Part of a small language model's weights: 210M tokens, 4602 steps.
Each number is 128 + 24 x the weight over the matrix's rms, rounded and kept within 0 to 255. Layers, rows and columns count from 0.

# layer 7 attention value, 128x128, rms 0.193, rows 0-127, columns 32-63
[[110 140 180 120 160 125 183 102 179 123 146 200 100 106 143  85 116  61 128 134 116 117 114  89 136 152 116 128 150 151  59 109]
 [127 138 147 152 131 152 138  98 165 145 125 135 108 132 123 114 122 162 175 110 169 162 109 114 116 125 159 154 146 103 136 113]
 [145 137 111 114 120 106  83 164 160 154 170 128 123 136 135 116 104 120  69 141 169 136 126  91 152 152 135 125 123 132 161 164]
 [141 122 115 144 117 164  79 136 143 113 154  70 138 157 144 175 160 128 150 136  72 155 130 121 108  80 148  89 130  92 136 120]
 [172 167  84  58 129  94 128 122 114  79 125 125 130 131 127 122 146  73 117 133 122 128 147 136 150 176  97 138 143 180 167 110]
 [ 98 116 130 127 130  96 155 135 112  58 103 209 122 115 124 108 106  87 136 148 148 185 140 133 105 166 111 143 113 132 169 153]
 [ 75 127 132 146 115  99 142 145 157 111 175 156 127 150 138 107 129 158 123 148  89 117  72  99  96 123 110  81 193 156  63 160]
 [ 93 129 102 151  64 105 156  89  82 140 156 117  77 112 144  87  97 141  98  88  97 144  67 115 131 146 130 137 138 145 125 114]
 [143 137 118  84 127 109 158  91 166 121 154  95 135 168 108 142 121 123  86 138  89 138 121 115 136 131 132 113 106 120 107 136]
 [124  95 137 154 124 160 138  88 141 123 164 151 113 170 141 102 129 126 105  85 150 117 127 117 144 123 111 145 142 127 168 103]
 [138 137 160 157 142 116 145  89  85 151 154 127 128  93 104 130  75 125 128 136 135 123 115 106 160 133 118 150  96 125 157 123]
 [104 121 113 149 197 187 135 136 123 128 114 153 190  97  83 119  95 109 152  99 101 127 126  80 120 101  28 146 136 120 110 136]
 [124 151 119 108 122 138 160  90 145 166 134  89 181 109 161 158 134 117 121 156 162 131 171 166 155  83 141 115 125 108  78 134]
 [151  78 139 127 125  85 140 138 147 171 157 114 142 113 107 180 115 131 127 165 154  87  95 150 127 117 161 141 134  86 122 130]
 [107 153 147  71 104  66 146 114 109 128 148 125 139 146 135 104 132 120 116 109 150 133 143 146 145 135 186  82 148 120 140 136]
 [ 65 184 117 161 120 145 144 152 126  97 120 109 113  60 116 101 116 145 103 113 128 110 104 126 142 138 130 102 104 123 122 167]
 [117 116 104 105  75 140 112 134 122 126 156 150  65 120 137  97 114  76 127  79 101 146 136 138 113 132 147 101 116 144 150 130]
 [ 77 142 140 139 154 116 169 126  51 106 136 162 146 138 122 139 116 121 135 120 112 117 123  98 141 164 141 148 123 141 131 152]
 [114 108  83 113  89 145  95 137  84 104 103 143 143 120 153 102 110 133 168  96 140 159 157 110 157 160 142 127 106 144  91 171]
 [125  98  91  96 164  58 131 141 170 137 120 164 149  77 134 152 110 168 130  65 117  74  94 125 184  95  98  85 147 120 158  95]
 [164 105 157 105 144 142 118 127 127 106 118 154 130 138 122 118 132 119 147 130 153 161 160 133 147 118 131 150 152 112 157 142]
 [ 84 168 136 153 141 142 156 111 125 132 146 117 104 138 135 106  82 161 125  95  85  90  88 133 114  72 126 150 124 103  87 149]
 [183 124 155 139 126 152 125 103 160 167 134 108 133  94 153 119 120 140 108 134 164 119 134 150 141 136 133 180 168  99 108 107]
 [104 115 140  92  90  74 112 145 101 130 109 112 164 137  69 154 122  84 133 199 136 113  94 134 132 142 134 148 122 102 133 165]
 [162 160 108  88 118 111 108 121 137 159 115 119 141 145 120  94 139 118 133 162 191 119 144 145 184  85 177 173 140 101 157 140]
 [124  79 136 177 131 137 132 150 165  92 103 130 161 174  90 125 166  77 101 136 125 125 157 109 161 113  93 145 212  89 164 173]
 [ 82 150 118 128 107 141 114 131 137 106 161 120  89 125 107  70 101 121 110 128 166 132 111  97 154 147 115 132 121 159 106 128]
 [136 137 152 117 143 140 160 154 123 121 139 100 164 124 120 173 106 106 104 135 120 199 173 156 144 180 115 120 155  84 140 168]
 [150 129 154 128 146 147 143 176 157 115 128 100 145 100 140 145 130 109 163  98 116  88 110  97 171 146 124 128 154 153 130  94]
 [115 172 124  87 160  79 157 125  90 130 112 165 114 170 175 182 159 131 122 134 128 134 175 100 146 144 119 153  79 118  88 131]
 [137 107 163 149 138 114 154 114 169 138 135 157  96 110 127 119  99 113 153 105 159 110  72  79 133 136 153 122 131 145 163 115]
 [138 136 141 103 117 190  98 146 157 119  81 141 149 125 138 134 130 132 177 167 119 161 158  95 129  83 112  54 110 138 118 178]
 [114 190 115 116 138 119 141 154 139 139 146  91 171 101 135 125 139 150 146 141 117 120 119  91 126 134 135 147 121  94 150 161]
 [140 161 154 134 119 140 131 145 128 141  99  95 142  88 136 156 137 145 171  83 127 110 102 119 117 126 145 173 125 108 190  97]
 [ 95 155 154 109 130 134 106 118 160 156 130 111  73 131  64 136 113 156 158  83 134 128 144  95 124 161 116 129 125 104  93 108]
 [142 122 170 120 155 183 117  93 155 122 102 161 144 128 162 121 186  97  81 160 102 143  85  92 109 140  82 120 137 157 125 112]
 [149 128  99 150  97 148 121 117  86  94  87 153 137 180 129 133 143 137  85 107 108 138  85 129 120  90 160  79 135 157 142 126]
 [155 103 146 117 127 155 119 151 148 132  91 137 129 117  86 114  75  88 117  92 164 113 123 193 174 146 127 147  96 128 141 108]
 [ 90 127 142 145 153  93 147 133 112 138 142 112 109 146 146 166 134 122 105  98 152 105  94 118  77 109 174 157 144 140 171 145]
 [150 124 152 143 150 131 174 157 137 135  68 128 115  98 150  97 171 130 152 164 148 131 154 128  63  83 128 124 123 118  96 132]
 [129 100 133 187 140 113 122 131  74 123 110 128 140 145 111 131 129 160  62 108 152 111 134 110 139 136 118  84 152 155 116 130]
 [161 174 134  64 113 118 193 112 166 131  85 128 131 126 108  74 126 113 202  73 150 140 102 140 143  74 112 128 143 130  83 134]
 [160 149 147 105 126 156 125 111 167 170  99  93  63 107  69 113  80 103 172 125 157 156 120 104 156 135 132 144  98 147 127 134]
 [132 132 102 149  77 152  98 132 137  86 137 121 119  96 108 121 109 170 118 122 125 134 125 146 161 140 113  87  79 104 148 115]
 [128 125 129 133 176 106 154 134 122 154 115 155 106 111 102 130 131 102 130 109 130  78  93 141 123 167  98 113 174 142 121 142]
 [146 123 144 127 107 174 124  98  91 114 106 109 191  98 168 130 102 131 135 102 133 139 121 173 117 153  88  92  99 140 175  91]
 [191 116  95 134 122 177 143 125 138 125  79 143 126 184 121 134  85  84 104 125  98 134  87 138 124 143 163  85 133 154  84 126]
 [116 146 146 163 145  82 145 149  94 116  83 128  92  87 136 158 180 133 108 142 146  73 128 102 100 118 131  87 125 128 140 142]
 [169 102 114 133 113 151 123 118 123  74 158 126 129 134 132 121 119  99 164 171 157 128 144 147 131 143  69 117 109  88 120 110]
 [140 133 152 136 113 108  93 167 124 115 124 115 130 124  95 146 116 126  90 128 151 139 118 116 109 151 139 110 114  69  84  91]
 [101 141  97 114  77 134 217  93  96  96 136 111 121 129 167 151  93 105 136 157 133 127 114 139 114  99 136 131 147 105 157 125]
 [138 137 104 130 164 138 161 111 103 139  98 130 103 150 114 151 140  95 123 111  85 116 116 168 147 151 117 100 144 130  83 141]
 [ 70  89 155 143 169 148 125  93 144 161 121 137 115 139 111 134 125 132  94 104 113 145 118  89 110 164  61  99 169 170 168 117]
 [130 176 128 136 110 120 126 116 148 129 122 100 167 138 114 102 111 108 132  90 113 129 168 151 114  96 108 171 126 146 151 114]
 [130 124 113 150 124 116 133 174 121 106 164  97 161 121 111 163 136 132 121  92 157 164 149 125 138 160 155  87 154  75 112 160]
 [128 124 153 103 123 114 114 155 107 128 130 133 113 128 116 159  93 121 102 173 117 110 157 154 129 192  62 132 100 140 133 134]
 [136 163 126 132 141 115 109 178 126 113 133 130 163 124 139 147 124 120  99 123 147 131 131 105 141 136 144 190 125  99 177 137]
 [167  56 147 154  84 154 127 144 107 139 105 162 133 137 134 128 137 118 113 158 111 146 115  93 115 149 153 147 106 169 128  83]
 [168  97 175  98 107 140  82 136 148 139 101 101 137 146 117 131  99 123 167 108 104 131 137 157 153 141  96 111  85 138 118  99]
 [120 137 153  94 129  96 152 103 133 137 132  73  82 139 116 133 129 127 146 169 143 123  89 125  95 149 160 159 121 108 134 140]
 [139 132 140  69 134 142 139  96 168 153 136 131 119 182  99 118 152  73 129 118 118 138 138 138 129 104 126 169 154 153 136 125]
 [150  68 135 149  97 159 107 152 115 150 119 163 165 151 161 121  90  86 125 106 114 141 140 161 144 168 118 114 153 160 103 130]
 [108 162  77  86 123 147 186 105  85 133 122 166 150 149 110 129 116 119 113 124 124 150 119  87 123 145  93 133  95 113 119 147]
 [119 146  97 142 128 141 138 148 156 157 141 138 130 162 110 116 101 101 119  75 155 126 147  97 169 126  81 140 132 122 103 177]
 [125 138 142 117  69 151 137 137 110 165 115 126 163 137 160 106 171 111 144 133 126 116 112 105 130 108 131 112 106 129 137 115]
 [113  96 121 119 165 122 128 115  92 114 114 104 140 128 114 124 135 132 138 158  97 147 154 137  97 121 155 147 127 117 130 115]
 [114 160 153 158 160 130 151 131  97 139  86 130 118  95 138 128 117 146 145 122 123 108  91  78 139 158 101 119 144 152 100 124]
 [132 100 144 125 144 124 115 139 106 138 151 160 148  77 107 144 149 159  93 138 150 103  65 115 140 154 117 117 127 134 123 118]
 [156  77 123 129 110 102 111 118 129 125 150 127 164 114  91 136 144 131 130 133 125  89 138 142 139 132 130 129 109 125 190 110]
 [137 126 131 134 125 114 111 152 117 159 189 146 141 134 123 124 152 107 185 111 127 115 128 130 115 148 155 115 115 114 135  97]
 [132 156 150  83 132 131 116 111 113 117 130 192 127 120 110 160 166 114 144 108 150 161 123 127 127  92 138 136 116 109 129 122]
 [143 110 111 165 109 141 130 112 116 156 134 146 135 123 118 123 109 130 102  81 125 139 114 108 170 146 146 131 168 141 149 105]
 [116  89 154 109 127  91 137 135 119 127 129 150 121  97 136 161 147 130 151 130 139 154 152 164  92 104 154 164  91 126 105  70]
 [117 125 102 118 144 127 121 129 142 113 106 143 128 122 126 120 118 174 130 134 116 132  93 126 138 120 135 114 159 147 131 123]
 [109 131 136 124 127 124  92 159 142 127 130  71 125 154 141 146 145 128 152 107 151 151 125 101 115 127 122 123 124 105 103 166]
 [160 126 172 145 111 115 101 123 129 115 116 143 145 149 142 121 146 168 122 134 144 173 117  99  92 126 133 123 137 125 154 111]
 [136 141 133 103  87 133 102 105 131 105 145 178 123  97 129 161 128 189 148 134 172 151 157 159 108 129 121 140 123 114 147 116]
 [109 145 120  74 144 121  83 141 113 116 101 110 135 105 123 152 116 136 111 165 121 136  86 104  95 153 116 105 129 131 100 148]
 [159 141 184  95  98 125 131 131 147 126 155 136 162 151 105 132 132 111 137 119 124 177 164 138 125 114 125  95 124 122 120 133]
 [156 113 166 132 118 111 144  97 122  87 104 141 136 121 157 112 107 138 146  96 177 142 106 146 162 152 126 170 140 142 119 120]
 [ 98 131 137 130 145 138  95 147 111 158 147 126 124  97  69 115 119 130 166 106 116 114 150 128 169 101 129 114 142 102 116 119]
 [113 126 114 140 182 157 133 133 143 125 124 143 143 115 154 156 108 158 157 136 147  91 108  72 155 183 113 137 124 131 142  89]
 [111 133 107 175 107 159 105 156 134 127 122 154 141 122 147 141 126 105 115 126 149 107 125 162 100 148 138 144 111 101 117 153]
 [149  75 145 127 120 147 107 131 137 158 134 110  90  99 103 153 117 137  91 128 150 117 136 126 170  94  97  87 106 103 144 136]
 [162 110 168 127 150  80 132  93  99 140 128 182  89 120 129 155 119 140 152 134 142 107  96 135 113 130 133 142 123 120 103 117]
 [150 137  96 141 114 119  96 118 140 130 143 162 117 143 102 164 135  96 124 134 109 129 144 119 143 146 147 118 107 130 133 164]
 [112 134  98  94 139 122 153 104 140 103 133 113 104 114 105 122  99 124 117 119 145  57 129 106 157 156 135 142 125 150 140 118]
 [122 120 122 107 122 171 166 126 150 108 118 121 125 145 129 117 137 134 108 157 108 144 161 107  86 103 120 146 132 133 145  90]
 [121 131 118 140 143 107 141 125 126 131 118 167 144 109 142 147 143 139 144 150 120 143  94 121 121 168 120 135 115 106 144 111]
 [ 90 126 151  93 111 101 138 120 153 142 167 122 143 128 126  94 148 155 149 109  82 153 152 135 116 130 140  88 132 125 111 114]
 [150 139 119 163 130 134 137 142 158 134 151 148 129  99 138 130 130 106 155 130 139 130  95 154 134 141 162 134 127  96 137 140]
 [129 114 144 116  90 144 101 110 104 105 132 161 133 137 122 101 144 124 143 129 107 133 130 123 108 148 100 138 153 136 115 111]
 [128 137  92  88  79 140  97 124 117 136 130 105 114 158  99  98 148 139 138 114 106  94 145 115 142 128 136 122 167 124  98 128]
 [162 153 130 150 129 149 132 100 139 128 130 111  98 123 175 119 105 134 131 107 154 122 124 133 145 118 110 113 152 108 148 121]
 [130 127  98 134 112 118 138 115 128 115 155  80 119 146 140  92 121 106 130 136 136  94 104 112 125 132 164 171 129 151 138 116]
 [122 143 114 173 133 136 127 152 114 147 121  94 134 126 167 148 129 106 150 129 102 133 162 170 126 112 132 141 106  98 139 126]
 [103 144 134 138 129 117 147 133 100 130 138  89  98 109 127 187 150 115 140 126 132 140 137 127 128 129 141  90 142 177 117 143]
 [ 93  67 175 143 123 151 119 151 118 106 115  98 163 120 118 118 125 124 106 117 135 126 129 134  88 127 103 131 110  59 169  84]
 [ 90 157 112 138  91 105 102 111 103 101 103 148 114 157 129 111 103 139 133 111 159 121 107 172 134 124 131 131 119 139 122 136]
 [120 110 114 124 120 119 125 138 152 126 133 146  70 178 158 131 104 173 119 152 104 152 150 126  94 118 142 143 127 140 106  90]
 [142 100 167 138 115  99 134 131 138 167 128 147 145 102 140  96 145 151 120 125 146 148 132 117 122 125 138  89 139 141 135 132]
 [150 120 167 137 130 138 109 132 148 156 132 155 134 151 144 117 156 139 126 121 122 118 121 132 132 145 137 133 141  99 128  76]
 [ 92 149 123 136 114 140 108 131 143  95 102 136 142 125 117 129 148  92 104 112 153 127 139 127 125 141  96 121 119 120 124 134]
 [117 129 147 112 152 130 146 140 148 133 101 128 110  95 130 135 134 130 133  96 122 104 137 130 110 136 137 111 118 127 148 145]
 [115 102 147  95 113 158 113 132 125 129 152 103 140 126  93 115 116 147 139 134 124 112 151 152 129 112 118  98  97 151 104 126]
 [ 99 171 148 116 130 122 155 161 143 134  96 102 115  90 132 163 134 117 116 120 139 157 154 131 118 104 157 109 133 159 123 139]
 [118 129 105 150 118 114 136 163 115 129 155  98 131 139  98 125  97 127 121 138 125  99 106 172  80 149 124 161 157 131 133 134]
 [109 143 121 164 120 118 128 165 120 172 170 121 143 124 107 109 118 138 144 109 109 138 119 106 105  96 112  96 139 137 130  83]
 [126 146 110 116 114 150 133 148 109 116  65 132  93 138 109 113 149  89 122 155 135 147 168 135 173 165 161 157 151 132 149 118]
 [131 146 147 136 138 121 125 141 103 158 108 136 137 112 118 142 168 128 139 120 121 138 111 131 112 156 145 110 157 114 115  87]
 [137  88 121 136 165 143 144 110 133  95 162 107 114 109 132  88 110 153 118 149 112  93 117 132 143 176 125 173 121 103 132 106]
 [144 114 135 187 140 106 108 104 134 127 146 123 145 123 147  82 152 193 142 136 135  94 142 143 121 117 105 105 164 134  87 104]
 [100 148 118 138 118 112 115 154 115 171 123 127 152 144 101  79 131 166 156 106 160 100 148 108 105 145 173  90 120 134  91 146]
 [125 137 128 128 153 123 136 160 114 124 109 131 132 132 133 112 135 114 114  92 143 130 142 115  94 119 119 149 117 118 129 111]
 [157 113 138 112 149 156 139 104 125 133 146 189 148 112 120 158 139 120 127 135 149 106 102 144 114 168 129 140 126 113 106 129]
 [ 92  63 116 164 142 115 162 104 155 112 159 150 133  98 146 100 142 131 117 126 147 107 106 125 137 165 159 140  99 103 143  89]
 [112 153 114  93 120 127 126  99 170 152 142 146 127 155 132 167 160 157 104 135 114 142 115 126 130 113 151 120 138 124 133 128]
 [115 186 128 105 142 116 106 115 133 150 171 114 131 175 140 125 148 131  94 107 118 124 108 113 127 139 125 129 146 107 110 117]
 [119 136 154 142  86 129 113 111 166 134 133 143 144 133  99 142 150 144 145 133 128 118 156 108 126 128  88 165 106  69 133  96]
 [144 108 134 132 120 138 110 135 139 142 152 138 135 155  90 131  96 133 120 148 119 134 180 141 164 106 123 102 122 123 105  95]
 [148 116 132 139 134 107 157 169 121 142 116 152 135 103 111  93 129 134 160 111 163  84 156 157  86 154 106 142 112 129 160 129]
 [142 141 114 143 110  88 114 121 115 132 107 146 156 150 122 140 118 141 142 120 133 124  91 148 113  97 149 174 107 138 143 164]
 [ 97 140 117 134 122 148 135 151 143 159 107  92 120 113 132 133 110 100 104 150 121 110 131 136 157 149 144  92 119 141 143 144]
 [148  98 122 100 130 131 125 138 131 126 137 126 122 104 150 120 127 116 105 128 162 136 122 116 150  97 153  86 121 164 148 139]
 [146 125 149 157 145 137 166 155 101 184 148 139 162 133 106 118 126 144 162 132 135 152 114 117  81 154 122 123 171 103 131 110]
 [106 161 121 138 179 126 131 148 137 155 130 122 110 118 103 115 117 131 144 113 106 117 182  98 149 148 133 125 139 152  99 118]
 [152 126 159 117 155 123 134 116  96 112 108 160 148 151 129 119 151 126 133 128 146 132 148 151 144 145 131 154 147 133 148 151]
 [ 92 122 122 106 149  95 140 101 141  94 100 142  87 116 148 149 159 153 116 130  89 156 156 132 123 170 161 129 130 149 126 135]]